config.toml
n_layer = 21
d_model = 128
n_head = 4
n_kv_head = 4
head_dim = 32
d_mlp = 512
vocab_size = 2064
activation = "gelu"
norm = "layernorm"
norm_place = "pre"
norm_eps = 1e-05
positions = "rope"
rope_base = 10000.0
rope_fraction = 0.25
qk_norm = false
attn_scale = 0.177
bias = "all"
tie_embeddings = false
parallel_block = true
init = "uniform"
init_std_qkv = 0.0477
init_std_o = 0.0
init_std_up = 0.0477
init_std_down = 0.0
optimizer = "muon_variant"
lr = 0.00874
lr_mult_o = 1.67
lr_mult_up = 1.05
lr_head = 0.0105
grad_clip = 1.0
warmup_steps = 200
schedule = "wsd"
decay_fraction = 1.0
decay_shape = "linear"
final_lr_fraction = 0.02
batch_tokens = 32768
seq_len = 256
doc_mask = true
train_tokens = 208600000
steps = 6366
dataset = "wikipedia_en"
Each number is 128 + 32 x the weight over its row's rms, rounded and kept within 0 to 255. Layers, rows and columns count from 0. The size above them is the row's rms in percent of the matrix's.

# layer 10 MLP up, 512x128, rms 0.139, rows 321-347, columns 0-127
size [ 92  99  95 100  93 104  93  93  95 107 104 104  95 101 102 107 101  98  96  89  92  93  96  90 102  99  98]
[[140 136  99 156 114 119 132 145 123 133 138 154 138 142  49 126  69 111  94 133 152 131 105 152 147 117 139 110 118 109 144 125  91 157  92 142 175 123 141 173 110  67 185  88 171 178 171 135 156 164  88 128  62 159 131 162 183 137 150 175 134 134 163  34 165 107 131 175  95 177 131 130 150  40 120  98 101 152 122 115 118 132 146 131 135 138  52 141 121  97 170 129  97 118 152 134 137 108  89 163 180 153 126 115  37  79 133 165 105 135 155 140 131 166 185 126 109 104 143 109  85 159 102 165 145 155 149 162]
 [170 124 142  71  82 154 114 133 150 146  71  87 187 141  99 113 108 127 157 152 175 111 159  90  85 168 209  88 139 134  94 145  99 121  97  87 171 164 122 157  66 143 133 126 145 163  70 158 189 112  98  32  76 113 164 118  81 114 119 122 156 104  96 150 127 105 134 120 117 127 109 157 121 105 141  84  90 151 132 135 130 175 134 126  86 175  79 103 193 135  91 102 122 128 143 132 111 119 124  97 120 108 146 119  96 118 156 134 156 174 146 106 119 151 113 140  83  80 144 167 113 213 126 115 202 115 111 120]
 [ 99 181 105 119 171 127 122 120 124 124 111 141 120 101 131 173 121 163 144 138 146 167  82 151 123 130  77  86  67 147  81 125 103 141 168 112 138 112 148 176 117  92 142 139  95 109 125 114 146 125 146 110  87  80 110 119 129 146 183  92 143  95  74 141  89  61 146 116 113 133  60 128 158 115 142 159  66  92 194 168 134 109 114 120 181 139 111 100 126 151  90  69  37  86 116 149 155 178 148  83 163 213  80 132 167 136 148 151 141 151 133 143 165 137 127 118 170 150 148 162 145 208 128 160 114 139 118  81]
 [120 157 174 173  77  89 131 143 106 155 198  66 112 151 145  73 187 142 104 129 197 122  99 109  73  82 145 109 123 132  90 140 129 145  89 151 104 127 101 119  96 119 136 150 108 118  64  77 174 135 175 102 143 120 172  99  90  90 151 102 109  91 148 122 152  76 101 159  97 148 153 112 118 105 150 116  93 110 184 196 128  78 158 123 128 156 144 165  81 143 176 136  87 126 168 108  98 110 165 169 135 146 112 116 143 160 144 182 172 157  69 167 101 100 123 144 182 145 131 124 108 182 186 124 150 152 137 157]
 [133 151 139  87 138 152 124 179 159  79 115 150 184  87  81 107 161 122 120 123 141  72  91 118 159  87  77 145  79  87  99  81 124 156 131 158 177 132 152 129 111 129 133  87  86 104 102 147  95  87 168  86 156 159 137 146 134 128 176  81  70  84 167 111 178 135  64  93 108 131 148 132 128 109 159  94 113 155 149 125 116 152 158 117 113 189 148  71  62 154  81 112 117 176 152  79 153  90 106 181 114 148 128 113 164  61 159 126 145 107 167 161  88  95 163 149 145 122 173 133 175 160  92 123  97 142 138 168]
 [151  83  96 125 120 106 107 143 149 161 146 101 131 199 109 105 202 214 143 148 175  82 127 104 123 117 164 114  88 105 143 174 118 136  99 115 124 154 124 144  90 130 157  78 144 110  99 108 147 137  70 141 117 168 140 130 146 128 139 140 158 113  82  99 138 157 111 128 143  75 140 109 118 158 136 119 136 188 168 101 142 103  78 135 156 186  55  97  72  84 156 186 114 132 143  63 140 140  94 121  61 103 109  72  92 167 175 190 132 153 122 124  88  85 169 152 103 136 135 129  88 106 123 195 126 166 145 122]
 [106 159 117 161  90 176 107 117 120 209  67  93 120 125 100  98 113 101 130  87 179 134 137 148  89 157 109  98 117  85 105  89 131 124 150 121 181 150 116 181 181  64 156  91 171 111 100  89 118  66 209 132 132 108 117 123 101 124 166 131 132 187 128 115  82  94 129 146  59 150 115 168 116 103 138 140 116 140 159 134 121  83 108 232 126 145 146 138 175 124 134  99 118 183  91 116  87 119 142 168 160 112  68 109  93 168 147 170 131 102 119 125 135 126 127 123 170 104  90 154 126 118  97  88 100 130 182 119]
 [132  99 123 160 101 104 151  85 144 138 113  88 137 142 170 115 157 134 135 110 101 183  93 102 131 120 131 131  80 141 159 106 149  47 104  85 172 157 141 150 134 196 161  67 133 159 130 130 107 125 137 102 148 156 109  96  72 147 160 182  91 158 172 158 147 160 100 142 139 143  59 145 102  96 195 148  94 126 165 163 173  87  69  87 167 108 117 160  97 168 119 101 115 125 132 171 170 117 119 161 105 145 145 116 108 129 145 136 146 187 196  76 185 101 155  92 123  87 141 136 119  47 101 112  95 111 133 172]
 [118 138 154  67  92 169 154 156 101 126 140 178 120 100  99  61 166 144 123  80  83 128 153 132 125 103  73 109 102 196 114 106 158 126 183 106 112 173 194 115 143 137  97 100 136 100 132  92 176  62 185 133 142  87 144 125 155 156  83  98 120 143 138 172  81 161  51 176 117 127  85 123 150 153 124  77 111 191 169  85 150 159 151 121 133 108 116 118 141 108 155 136 110 132 118 192 137 148  75 134 108 126 175 158 154 134 120  91 122 134 150 127  86 113  57 123 183  89 130 162  84 143 169 139  99 111 154 124]
 [117  65 113 111 113 116 128 148 205 138 170 188 168 100  91 138 140 176 104 163 108 126 124 139 151 124 139 179 144 147 104 159 151 135 160  90 101 201 157 146 132 150 125 131 128 141  99 153 159 121  70 101 169 189 150 113 123  69 103 111 181 173 156 122 110  94 148 116 162 149  91 120  67 111  70 128 141 138  81 144 140 125 155  62  77  97 115 103 170 147  66 135 138  83 126 130 113 130 125 155 130  86 115 113 148  59 175  89 116 149  98 133 146  34 161 164 161 132 159 120  97 126 119 149  81 118 165  98]
 [ 99 110 163 109  53 180 157 205 148 160 132  79 107  93 160 123 126 118 141 105  98 132 162 148 129 192 208 170 113 171 126 138 152 105 108 127 153 147 154 131 154  76 120 142 159 105 115 105 153 105 181  85 123 190 127 160  96 148 154  97  81  88  84  99 114  76 119 113 113 145 142  98 173  98 108 120 151 143 138 156 126 105 155 103 152 149 170 103 101 112 131 109 123 172 120 108 140 130 133 117 117  61 137 104 157 135 157 147 130 166  65 130 142 146 153 133 113 151  91 103  60 207 162 106 203 149  70  89]
 [157  88 143  74 158 160  84 150 136 150 121  87 136 154 142 128 152 157  75 146 111 181  99 158 140 171 122 178 125 111 163 136 122 146 132 122 145 130 114 125  86  99 137  71 144  81 145 151 172 161 120 130 116  85 182 126 117 159 186 181 126 114 111 161 123 115 108  57 138 102  64 133 142 162 124 194  96 119  92 123 145 141 155 144  66 126 112  76 102 144 126 164 143 102  32 111 161  64  83 166 128  73 120 103 111 118 146 105 117 138 140 186 151 127 153  74  99 121 162 156 147  51  89 104 154  91 163 117]
 [183 169  81  52 145 118 108 131 142  48 100 166 116 130 130 159 117 107 112 165 170 147 120  92 133 127 232 115 112 205 169  98 129 129 150  98 146 169 107 147 144 150 133 140 193  79 120 109 133 118 115 145 105  77 115 149 104 150 129  84 136 161 145 133  87 151  93 129  95  93 112 131 184 186 156 115 103 177 164 158 172 129 156  93 170 144  99 130 157 114 146  87 146 131 107 156  77 151 153 152 118 112 166 153 107  80 118 113 131  91 111 107 184 136  91  74  91 113 158 154  77 108 125  60 141 118 115 115]
 [164 150 120 140 136 109 115 165 163 126 144  94 147 133  98 154 116  88 105  96 168 141  86 105  95 130 120 143 170 153 151 137 144 103 133  71 141  83 158 150 104 151 121 165  63 141  93 184 141 114  73 163 167  86 165 167 125  83 114 119 136  68 119 141  60 166 156 166 153 111 170 102 135 104 182 109 128 178 160  76 123 121 119 153 112 119  76 172 141 199 132 155 154 123 136  90 108 151  79 139  93 170 107 108  85 143 128 122 206 107  74 136 144 104 112 191  77 179 144 208 113 138 168 123 142 139 154 111]
 [ 85 122 129 133 149 137  83 134 116 134 114  78  75 120 142 178 146 133 111 111 128  77 118 103 124 142 125 151 122 100 168 163 110 179 145 106 152 126  57 152 160 111 118 186 139 145 142  92 144 146 103 101 113 120  78 198 104 150 103 103 154  61  78 156 127 142  86  67 123  52 169 210 106 126 126 122 116 105 203 163 147 115 140 123 172 134 147 133 118 166 180 167  67 150  97 112  81 120 135 119 125 109 124  69 111 141 141 175 188  92 132 120 173 100 151 140 146 134 124  90 155 197 150 125 184 169 122 117]
 [128 163 161 123 103 139  55 120 155 143 147 150  91  81 131 134 168  66 128 151 145 119 139  73 185 120 128 188  91 177 101 100 124 153  88 128 130 123  94 124 122 129 182 171 100 118  87 150 155  84 103 142 137 128 155 127 165 140 156 188 172 154 144 137 123 162  60  88 139 107 133 135 123 119 155 107 147 127  86  66  85 109  95 100  95 131 134 123  92 197  46 109 131 121  94 154  74 107 184  88 219 113 123  96 125 101  83 114 156 167 100 160 182 136 126 120  97 123 163 137 108 107 103 101 170 101 150 116]
 [113 180  94 107 116 131 158 141 115 107  99 111 132 163 174 163  90  97 198 120  84 154 128  82 133  85 126 134 140 170  45 109  89 167 114 142 126 133 130 129 155 109  60 103 168 132 167 167 153  91 140 156 156 119  85  99 151 127  98 126  86 120 127 137 106 112 178  68 110 133 169  88  68 122 139 107 145 105 132  96  83 137 129 128 169 131 131 125 107 118 105 124 191 100 121  78  93 130  66 128 130 185 194 138  44 183 141  90 140 168 141 146 106 167 107 159 150  87 153  73 165 167 121 151 118 147 145 180]
 [113 144 139 111 158 104 165 160 191  96 129 139 173 151 115 120 162 151 103 120 121 107 148 147 176 101 129 146 103 163 110 150 126  82 155 136 126 155 132 152 171 122 140 150 128 155  64 110 136 151 147 152 183 115 168 200 148 136 141  80 141 136 136 102 209 111  42  79 128  54  73  79 202 118 124 164 127 109 149 152 140 101 157 133 124  38 128  86 162  67 113 109 186 142 137 147  95 143 116 156 152  50 106 145 152 110 136 132 144 196 117  84 106 113 155 115  87 129 115 117 161 104 145 100 131 114 129 103]
 [163 150  79  87 168 140 188 168 171  72 110 140 140  83 192  97 134 171 165 143 143 126 120 118  99 134 123 149 107 106 111  99  70 131 139 137 139  99  51 144 152  69 125 100 166  88  55  98 193 130  81 156 134 102 184 131 115 195 166 106  85 157 153 141 103 145 170  76 107 118 102 135 127 143 116 192  91 119 157 139 136 109 121 143 105 117 119 114 101 100 139 122 134 114 157 114 160 113 145 146 117 139 123 108 168 128 197 146  69 103 147 130 101 140 142 123 116 183 121  90 139 178 131 171  79 104 214 139]
 [121 140 139 131 132  75 127  65 133  96 171 218 112 102 122 151 125 149 143  89  92 175 156 104  90 140 155 190 113  89 147 167 153 147 117 100  96 115 171 103 193 108 144 128 142 122 133 114 184 124 146 115 102 123 124 115  99  94 114 110  60 132  79  94 130 167  55 158  99  89 116 134 131 130 149  87 138 133 172 170 126 181  82  44 130 142 153 128 123  94 155 119 113  53 121 140 109 132  96 134 105 182 145 165 162 158 104 101 153 141 131 166 151 141 147 186 125  97 138 133 162 182 117  43 141 102 161 127]
 [125 170 150 111  62 144 198 104 121 117  84  73 111 121  80  92 137 135  75 158 169 107 100  85  79 155 157  79 134 131 183 146  96  98  99 131 170 167 102 200 139  93 107 149 150  89 100 114 160 173 116 128 135 130 144 132 161 149 157 117 129 130  85 169 155 152 133 100 150  69 115 189 100  80 111 144 131 170 127 137 135  93 155 140 173 186 157 159 111 186  99 131  59 205 137 131  81 139  80 153 120 133 125  95 149 173 136 181 125 113 149 135  99 125  90 125 158 128  88 122 113 131 189 162 115 131 132 166]
 [156  97  99 175 142 110 102 145 141  38  93 157 147 138 161 123 136 160 122 119 138 100 121 148 132 129  86 189 122  48  88 121 112 167  90  89 103 101 105 148  60 100 143 103 139 133 137 118 153 136 113 136 109 128 145  89 152 141 155 115 161  83 133  87 170 127 146  89 183  76 137 133 151  85 121 176 154 118 152 124 121 172  46  96 173 103 160 181 185 183 120 179 127 160 171 178 110 132 131 149 109 138 139 102 148  99  73 121 109  99 112 135  88 157 140 139 182 177 148 143  68 130 145  81 128 199 132 140]
 [140 145 126 159 162 132 129 116 159 189 116 107 132 123 158 109 132 122 112  99 117 134 140 102 108 128 134 153 148  46 177 104 203 150 117 116 135 147 138 100 126 160 132 102 124 105 179 112 129 105  77 133 137 156 110 110 205 124  88  82 192 114 168  92  87  77 187 133  98 140 185 163 194 146  79 121 158  97  86 150 189 132 125  65 161 142  83 110 104 109 149 114  83 101 117 175  87 135 155 103 104 124 149 153 137 157  97 184 106 155  34 163 102 145 114 102 197  96 128 136 144 109 131 130 134 121 166 156]
 [106 161 222 154 173  78 157 179 155  90 173 158 159 152 123 161 102 119 107  79 163 101 113 105 123  98 106 140  84 158  91 154 163 105 117 137 102 143  78 156  98 180 119 116  95 139 165 109 159 119 150 139 157  72 148 143 152  66 105 150  64 148 139 179 121 127  98 163 103 130 149 158 126 132 117 103 124 125  61 125 120 114 183  70  90  85 146 114 142  99  95 167 125 140  71 145 116  95 115  92 127 127 147 160 155 159 146 125 141 115  57 132  95 157 148 123 131 201 179 180 100 124 134 100  93 177 149  81]
 [146  79 104  82 131 155 102  86 135 210 150 103 107 111 159  99 136 101 173 134 150 166 110 177 100 162 187  77  88 146 150 108 104 112 121 138 165 142  98 126 111 161  94 139 161 126  67 126 185 109 152 127 111 103 132 116 135  83 198 108 162 115 109 145 140  82 153 176 150 153 107 148 151 110 146 185  77  93 149 159 171 152 105 127 158 108  85 121 149 105 147 142  95  86  77 121 103 143 111 113 106  90 141 123 187 173 199 182  74 135 127 122 129 163 139 121 135  91 142 124 170  81 180 161  96 189  75 118]
 [ 90 166 162 134 144 139 125 142 119  82  90 165 101 147 109  81  97 100 189 120 109 144 120 125  74  87 107 141 108 108  34 122 147  77 181 141 139 117 116 122 153  92 150 182 169  49 143 149 139 153 186 142 109 127  79 206 122 118 135 113  85 164  96  79  93 135 110 189 121  99 186 154  98 105 165 118 132 205 102 101 127 136 145 128 165 111 116  77 155 124 165 115 143 128 124 172 102 154 108 137 201 123  92 116  98 134 136 106 114 156  83 142 135 109 178 127 130 126 101  49 161 123 131 136 114 170 111 129]
 [103 115 121 101 143 163 117 157 112 126 144 100  83 146  99 139 132 193 155 176  93  94 134  65 170 121 138 174 126 134  53 105  89 125 131 109 143 130 149 224  94 122 134 171 148  71 125  89 119 132 119 103 134 156 133 167 135 107 101 173  59 124  61 135 138 100 168 151  87  97 158 183 184 130  94 117 147  72 178 178 176 107 104 105 113 140 130  98 129 175 112 127 150 115 143 155  76 159 102 135 155 138 107 133 104 113 160  78  93 122 121 138 201 112 136 129  88 149 135  80 138 173 163  96 142 136  62 101]]
# layer 10 MLP down (transposed), 512x128, rms 0.0336, rows 321-347, columns 0-127
size [ 93 100  86 101  90 115  90  94  98 114 109 105 100 104  96 104  88  95  98  96  89  85  92  91 103  99 101]
[[138 107 151 125 128  68 134 129 130 128 148 128 113 149 179 144 117 130 148  83 159 114 155  96 124 126  70 178 143 144 126  57 126 126 130 126 118 139 124 182 132 130  71  90 131 102 146 132 146 111 124 104 170 164 108 115 133 170  80  76 136  99 108 194 113 141 155 186 169 146  96 115 111 142  95 143 144 115 163 181 163  99  42 127 137  99 151 122 165 108  75 140 142 104  93 126 169 110 165 101 195 161 121 132 204 157 123 109 111  96 114  96 140  69  66 120 206 124 141 163 145 109 160 138 118  99  98  29]
 [187 124 127 156 179 112 129 143 154 145 108 150 105 157 107  85 108 190 136  83 116 147 104 164 111 152 113 138 105 139 111 116 106  71 169 116  85 138  81 114 114 174 149 183 149  92 183 168 155 187 174 148  56 135 103 133 112 134  71 148 161 115 111 161 186 108 191 124 132 119  72 104 116 139  90 103  69 145 113 163 128 171 180 100 123 168  72 127 131 111  89 128 135 171  92 171  72 131  69 143 158  33 117 169 124 129 127 132 102 126 129 135 114  86 137 124 155 120  91 167 129 118 165 123 111 127 155  79]
 [156  82 195 151 151 105 134 163  96 146  89 132 129  71 141 175 119 163 146 146 102 153 128 146 134 118 132 155 118 139 119  89 117 135 118 114 109  93 152 101 129  85 101 167 169 172 132 134 125 118  92 150 150  81 121  83  88 136 146  85 144 187  98 116 147 159 120  96 120 137 143 124 111  79 123 118  93 211 117 102 156 145 145 182 128 170 171 189  44  79  39 110 153 160 122 123 118 147 144  76  79  70 138 140 177 111 137  60 147 140 128 124 147 154 131  94 108 113 207 157 108  79 143 183 111 158 121 125]
 [155 159 166 163 115 144 138 113  74 143 117 164 137 108 138 109  59 160 138  80 166 222 124 147  82 150  96 106 166 153  95 139 129 165 145 141 129 134 143 151 105  83 124  83 110 152  75 138  96 137 106 131  83 147 151 109 100 134 141 150  98 117 154  91 130 123 119  59 107 186 132 143 145  92  91 158 100 139 109 174 132  93 100 163 117  95 194 105 159 130 120 170 164 149 120  99  92 163 181 108 154 154 172 113 119 131  73 133 159 166 121 146 159 155  67 168 131 102  59 186  63 124  74 130 129  79  86  99]
 [ 85 127 175 121 105 153 120 173 172 183 109 153 166 166 173  89 107 143 174 100 114  94 152 169  45 123 132 130 107 128  93  88 162  88  60 109 165 168 135 129 147 112 159 115 127 107 177 171 118  96 117 133  99 144 130  83 113 134 121  89 161 127  99 152  75  90 162 159 167 148 136  83  98 127  46 145 117 120  94  57 139 132 210 164 125 102 156 137  99 117 182 116 126 110  87 203 147 143 166 157 114 151 132 129  58 117 126 145 142 129 121  88 144 163 126 150  83 125  92 137  80 149 128 126 138 105 174 106]
 [114 160 168 181 107 126 102  93 115  72 142  80 151 168 140 173 192  89 146 143 111 182 189 109  90 106 106 149  92 121 194  95 113 120 143 153 162 153 170 187 138  89 108 118 108 155 118 137 186 121 134 111  46 121 144 111 135 153 114  76  74 142 163 126 114 134 153 145 180 111 116 109 174 148  85 105 103 105 164 156 177 126 116 145 138 109  91 134 122 112 100 116 211  86 161 129 160  57 120 131 153 139 134  91 138 134 142 129 109 125 125 129 145  64 142  42 114 154 139 131 168  90  82 129 166  95 125  91]
 [122 119 141 171 143 126 127 123 143  78  79  96 100 199 100 139 104  97  97 144 130 114  70 122 148 138 143  95 128 150 152  95 137 121  76  89 105 176 168 105 137 154  73 172 141 136  96 149 133 133 101  72 149  77 158 119  72  87 180 136  97 170 103 140 179 155 132 145 147 118 133  92  84 155 103  66 154 151 100 172 147 160 161 129 198 107  91 149  76  97 152 113 160 108 102 137  98 125 109 169 100 139 189 139 158 135  94 105 125 108  77 200 134 225 139 191 125 137 126 142  71 131 136 109 139 129 143 156]
 [144 159 159  98 164 107 141  72 147 104 116 100  66 131 117 158 158 112  57 163 124 150 127 136 158  94 131 115  97 100 133  72 121 129  81 123  96 129  99 125 170 127 141 104 140 165 145 185 142 100 148 132 175 107 162  61 106 105  78 112 166 138 204 152 105 149 152 126 162 175 100 117  91 100 144 102  71 130 175 117  81 120 110  72 186  91 115 133 108 154 191 159 102  83 112 146 118 100 178 171 113  96 140 136  66 126 114 150 165 122 208 146 160 155  96 168 134  85 139  97 133 149 159 161  96 162 174 114]
 [117 100 121  63 102 147 108 126 102 111 165 145 127 174 124 180 168 171 130 196 156 135 169 173 114 125  92 137 114  70  80 114 101 138 142 140 120 146 161 109 176 131 126 119 165 114 132 128 135 176  83 108 143 135 137 114 122 119  78 122 150  95 126 138 133 182 168 111 130 176 141 153 121 108  98 163 158 118  64  96 140  69 125 103  94 129  99 171 107 159  73 137 113 146 106 106 172 135 112 131 238 134 108 118 131 195 132  96 178 109 165 110  92 124 117 148  84  97  81  67 103  95 218 143 122 100  97 168]
 [145 186 159 139 172 128 138  68  85 148 115 142 194 133 191 139 116 174 109  84 112 132 143 166 161 131 133 147  78 102 145  92 157 140 173 159 168 162 179  96 139 142 122 124 158 105  24 111 162  99 152 140  55 108 102 116 152 129 152 123 150 118 103  83  76 126  91 145 137 137 100 140 100 151  70 123 128 114  97 149 110 109 149 103 111  69 162 128 167  99 133 174  73  95 160 150 193 103  86 104 193 109 156 113 135 139 104 122 137  75 107 137  94 111 108 123 112 179 120 114 118 194 122 149 138 114 152  68]
 [129 125 132 125  79 159 111 111 116 171 119 146 135 173  88 131 145 187  93 141 165 116 146 131 201 146 147  82 174 165 151 126 122 139  71 154 121 126 117 162 182 128 118 185 111 129 166 130 157 135  82  78 188  88 133 125  84  82 134 153 100 120 162 147 139 164  54  80  90 109  79  87  56  76 125  92  81 138 101 160  77 163 142 140 123 159 108 116 120 124 162 130 110  94 113 100  98  88 163 107 164  93 134 111 104 140 108 142 173 134  94 125 148 147 107 140 117 112 214 198 161  61 143 128 140 140 163 123]
 [176 166 123 143 122 105 115 125  89 103 175 120  70 110 144 104  91 131 151 116 128 139 132 117 111  73 120 124  78 160 142 135  88 124 202  91 123  78 119 120 132 150 135 145  62 129  66 100 154 126 133 101 168 141 165 145 131 127 103 121 142 143  34 171 147 159 126 150  91 149 174 183  99  85 158 213 164  83  94 124 145  93 141 159 103 146 106 127  78 172  89 117 131 166 196 117 142 148 114 129  59 108  85  97 189 125  81 109 120  75 160 165 151 174 121 145 189 145 130 125 148 101 142 150 126 106 113 130]
 [159 116  97 157 107 175 113 125 137  96 123 154 172 127 130 135 142 115 120 177 103 120 135 209 114 116 138 205 114 107 120 120 186 112 107 129  76 119 120 159 163  97  57 140 106 134 111 103 151 165 153 124  91 121 120 142 119 151 115 171 161 130  97 103 134 205 143 131 147 109 124 150 191 146 119 124 187  60 131  46 128  47 113 133 167 176 168 120 133 111 159 154 157 141  59 146 119  79 146 132 136  91 116 129 128 140  68 139 137  86 141 119 151 198 123  93 178 117  92 163  82 119 121 103  77  88  91 110]
 [146 109 113  83 116 105  98 119  92 135 122  87 180 137  84 182 112 129 109 127 154 158 110 122 115 159 150  95 160 159 172 185  93 139 112 115 136 148  95  90 159 181 229 124 127 180 141  57  97 135 125  84 192  91 126 111  97 129 120 162 100 105 141 104 118 120 202 150 186 159 111 157 153 136  61 123  71 166 125  98 162 125 180 155 132 116  54 130 117 111 124 168 162 100 122 168 120  57 131 114 161 163 122 124 143  94 173  81 150 110 140 143 150 121 120 149  68 121 121 121 128  87  97 115 127 138 187 120]
 [111 154 124 152  86 182 102 118 195 126 122  82 118 152 169  91 115 135 138 142 158  85  83 202 135 107 118 146 134  95 138 106 181 153 130 104 120  88 125 152 135  86 100 178 113 131  97 152 109 127 141  96 129 133 135 150  43 139  54 139 149 155 136 168 128 192 127 105 125  92 131 149 155  80  92 136 112 176 146 133 106  24 113 120 131 122 134 162 133 147 128  93 124 190 160 151 120 110  75 113 182 138 124  94  90  90  92 108 176 133 175 170 150 140 135 186 125 106 173  44 122 129 157 136 145 158 100 152]
 [137 135 217 146 156 185 120 142 106 122  78 119 136 131  72 182 136 189 165 103 141 102 131  88 117 174 196 108 142 131 174 120 121 102 174 138 122 183 113 131  64  80  90  76 146  86 167  62 155 109 158 133 101 160 110 141  63 100 150 151  95  85 100 105 137 135 123 127 186  91 176 167 158 107 119 109 115 132 153 143 153  89 119 133 173 134 116 146 145 113 107 147 139 122 133 138 148 102  90 140 146 133  59 126 150  74 127 174 125 139 183 129  97 108  86  73 158 115 150 103  82 121 118 121  93 196  94 139]
 [ 88 125 157  89 107 137  79 129 124 131 132 105 126 140 173 152 105 127 130 127  99 139 131 126 101 150 185  63 149 152 154  97 152 115 141  76 192 100  88 168 129 116 147 162 100 141 149 154 180  80 155  86 150 115  71 110 149  64 147  40 115  64  73 152 111 100 107 143 105 132  48 164 120 162 157 148  99 158 163 139 104 131 121 147 117 162 121 141  80 164 114 118 163 141 181 156  84 172 152 131 187 129 178 115 170  90  92  62 159 114 142 148  83 156 142 184 122 103 164 158 120 150 140 104 157 119 106 145]
 [ 92 105 186 108 128  92 146 168 144 118 102 147 111 135 165  76 102  69 139 153 111  86 126 128  98 162 120 140 139 161 157  76 158 140  80  55  97  89 121 125 101 115 124 115 175 123 134 164 138 130 170 121 137 150 118  92 147 138  97 174 113 175 112 108 111 136 133 134 141 129 115 127 133 145  67 108 164 148 118  90 143 157 184 142 153 171 126 131 102 155 103 157  85 121 131 182 132  65  85 136 150 188 103 142 199 183 166  52 111  34 141 140 163 111 140 174 141 140  89 121  98 119 135 135  92 194  84 187]
 [132 155  94 121  96 161 178  94 187 115  89 102 118 122 141 121 153 127 117 121 102 153 224 132 149 156  86  67 160  44  70 130 133  79 120 144 107  55 136 116 102 126  99 135 174 169 134 139 168 109 125  96  96 112 111 101 132 145 126 126 105 127 125 184 156 123 180  95 116  99 129  91  99 160 143 121  65 133  72 142 154 157 174 137 153 229 157 107 135 113 116 112 132 152 148 112 146 116 149 109 117 128 119 147 188 190  86  82 132 138 153 137 172 161 132 110 144  97 110  92 137 133 114 128 114  62 191 157]
 [114 120 118 131 113 121 159 103  99 132  93 128 134 118  91 122 108 108 130 145 179  68 144 114 194 108 116 152 157 192 106  65 165 143 146  57 121 139 129 172  88  82 139 125 127 158 140 131 125  95 160 149 167 100  98 150 172 155  73 109 159 154  90 170 156  79  46 163 138 200 151 164 193 143  89 130  93 136  98 120 149 146 134 166 147 112 132 167 123 182  63 101  81 159  90  70 118  89 137 170 115 170 148  96 120 118 119  93 134 161  77 152 150  86 107 113 123 121 178  96 167  91 145 167 111 158 127 129]
 [ 83 118 177 124 165 165 109 186  91 119 165 163 104  76 104 160 117 137 148 123 152 137 133 171 169 117 186 142  64  72 102 152 146 138  86 165 117 121 116  91 131 170 174  83  88  97 121 119 102 147  87 129  85 127  75 135  73 148  76 129 130 153 160 131 102 201 136  95 140 170  82 121 130 199  98 118 114 174 104  73 142 124 140 136 116 140  90 137 103  98 155 117 168 130 125  81 114 119  89  98 174 144 184 122 140 165 146  86 107 117  93 141 168  79 190 124 129 135 150 116 154 162 111  92  93 200  97 133]
 [148 110  78 104 146 103 130 153 124 124 120 113  66 145  99  83 165  85 123 159 141  81 136 112 130 128  94 171 141  91 109 127 127 113 125 168 142 130 149 114 129  59 173 144 109 126 128 107 151  84 131  91 151 101 129 162  97 102 171 118  50 134 143 166 139 139 127  85  92  76 122 139 202 106 106 113 207 139 120 139 125 109 170 104 163 137 153 129 119 199 129 162 161  98 103 151 125 141  99 154 129 153 172 147 101 187  85  69 154 155  85  74 172 117 165 171 103 196 152 152  54  94 110 201 146 128 130 115]
 [123 104  58 140 127 120  92  90 153 119 127 184 102 166  83  86 183 104 105 129 124 113 111 107 131 132 161  74 118 144 138 163  72 137 125  91 169 138 122 149 127 113  80 120 136  53  88  84 171 128 162 102 158 160 199 126 106 162 116 168 112 144 102 117 102 161 173  72 159 166 118 117 157 144  68 141 164 151 113 134 128  89 100  64 112 134 148 141 128 172  91 174 149 112 127 199 107 119 167  82 104 143 146 152 170 154 138 128 147 144 109 137 148  96 153 151 128 190 133  93  25 167 113 168 158 154 105 141]
 [104 102 149  90  87 111 118 168  25 112 122 121 175 125 116 150 138 129  81 125 123 159 121 199 129 144 155 112 115  88 116 154 126 122 168 153 103 109 193 124 134 113  64 161 138  86 132  58 150 125  99 106 116 114 155  83 164 134 159 102 124 136 176 150 165 101  88 106 163 147 193  93 121 128 124 142  81 122  98 168 113 113  88 113  95 123 117 191 107 120 138 144 123 176 187 139 130 138 181 105 117  65 112 164 167 188 108  90 143 155 144 112  83 145 108 129  94  83 111 108 200  97 135 118 206 133 144 148]
 [111 146 126 167 138 116 148 132 171 130  93 118 170 115 107 175 142 134 132 194  98 102 136  66 142 141 101 164 123 172 142 165 137 157 137 157  95 118 136  79 203 146 178 143 145 182 148  93  66 107 134 196 143 192 143 139  87 118  82 149 132 152 107 153 118 100 154 102 134  93 106 119 157  99 119  53 144  47 133 124 109 115 103 117 144 133 121 129 117 177 126 107  82  87 128 144 118 149 137 140 162 116 132 137  81  97 158 158 164  98 157  71  28 135 133 151 135 119  63 142 193 146 120  87 139 161  73 120]
 [ 82 107 116  91 147 123 145 150  83 126 109 114  98 143 182 138 190 171 123 135 117 193 137  72 131 156 136 167 120  62 193 116  98 132 138 150  88 160 119 182 113 131  85 108 110 118 110 123  80 120 144 184 153 140 122  64 137 132 155  80 160  73 113 157  53 122 188 145 111 150 167 109 117 128 186 136 183 120 126 149 125 116 158 116 141 125 105 148 120  76 132  76  99 122 143 115 117 109 118 155 131 205  43 165 165 118  37 143 124 104  94 125 137 132 123 120 169 162 167 114 114 137 164 147 122 112  88 158]
 [170 170  73 153 170 147 136 107 161  73 110 123 117 176 107  95 119 127 153 101 149 144 109  77 145  75 135 151 114 125 106 148 122 129 158  86  99 211 158  96  83 196  89 139  76 151 146 170 114 143 169 100  89  78 133 129 116  84 100 106 120 134 171 154 102 147  55 150 102 136 120 149 148 118  90 117 149 120 129 130 152 149 157  84 168 176 128 181 139 123 121 129  74 114 128 136 133 119 102  60 219  74 140  50 121 142 180 102 188 131 109 121 132 121 102 140 146 120 177 139 121 154 122 142 143 125 193 140]]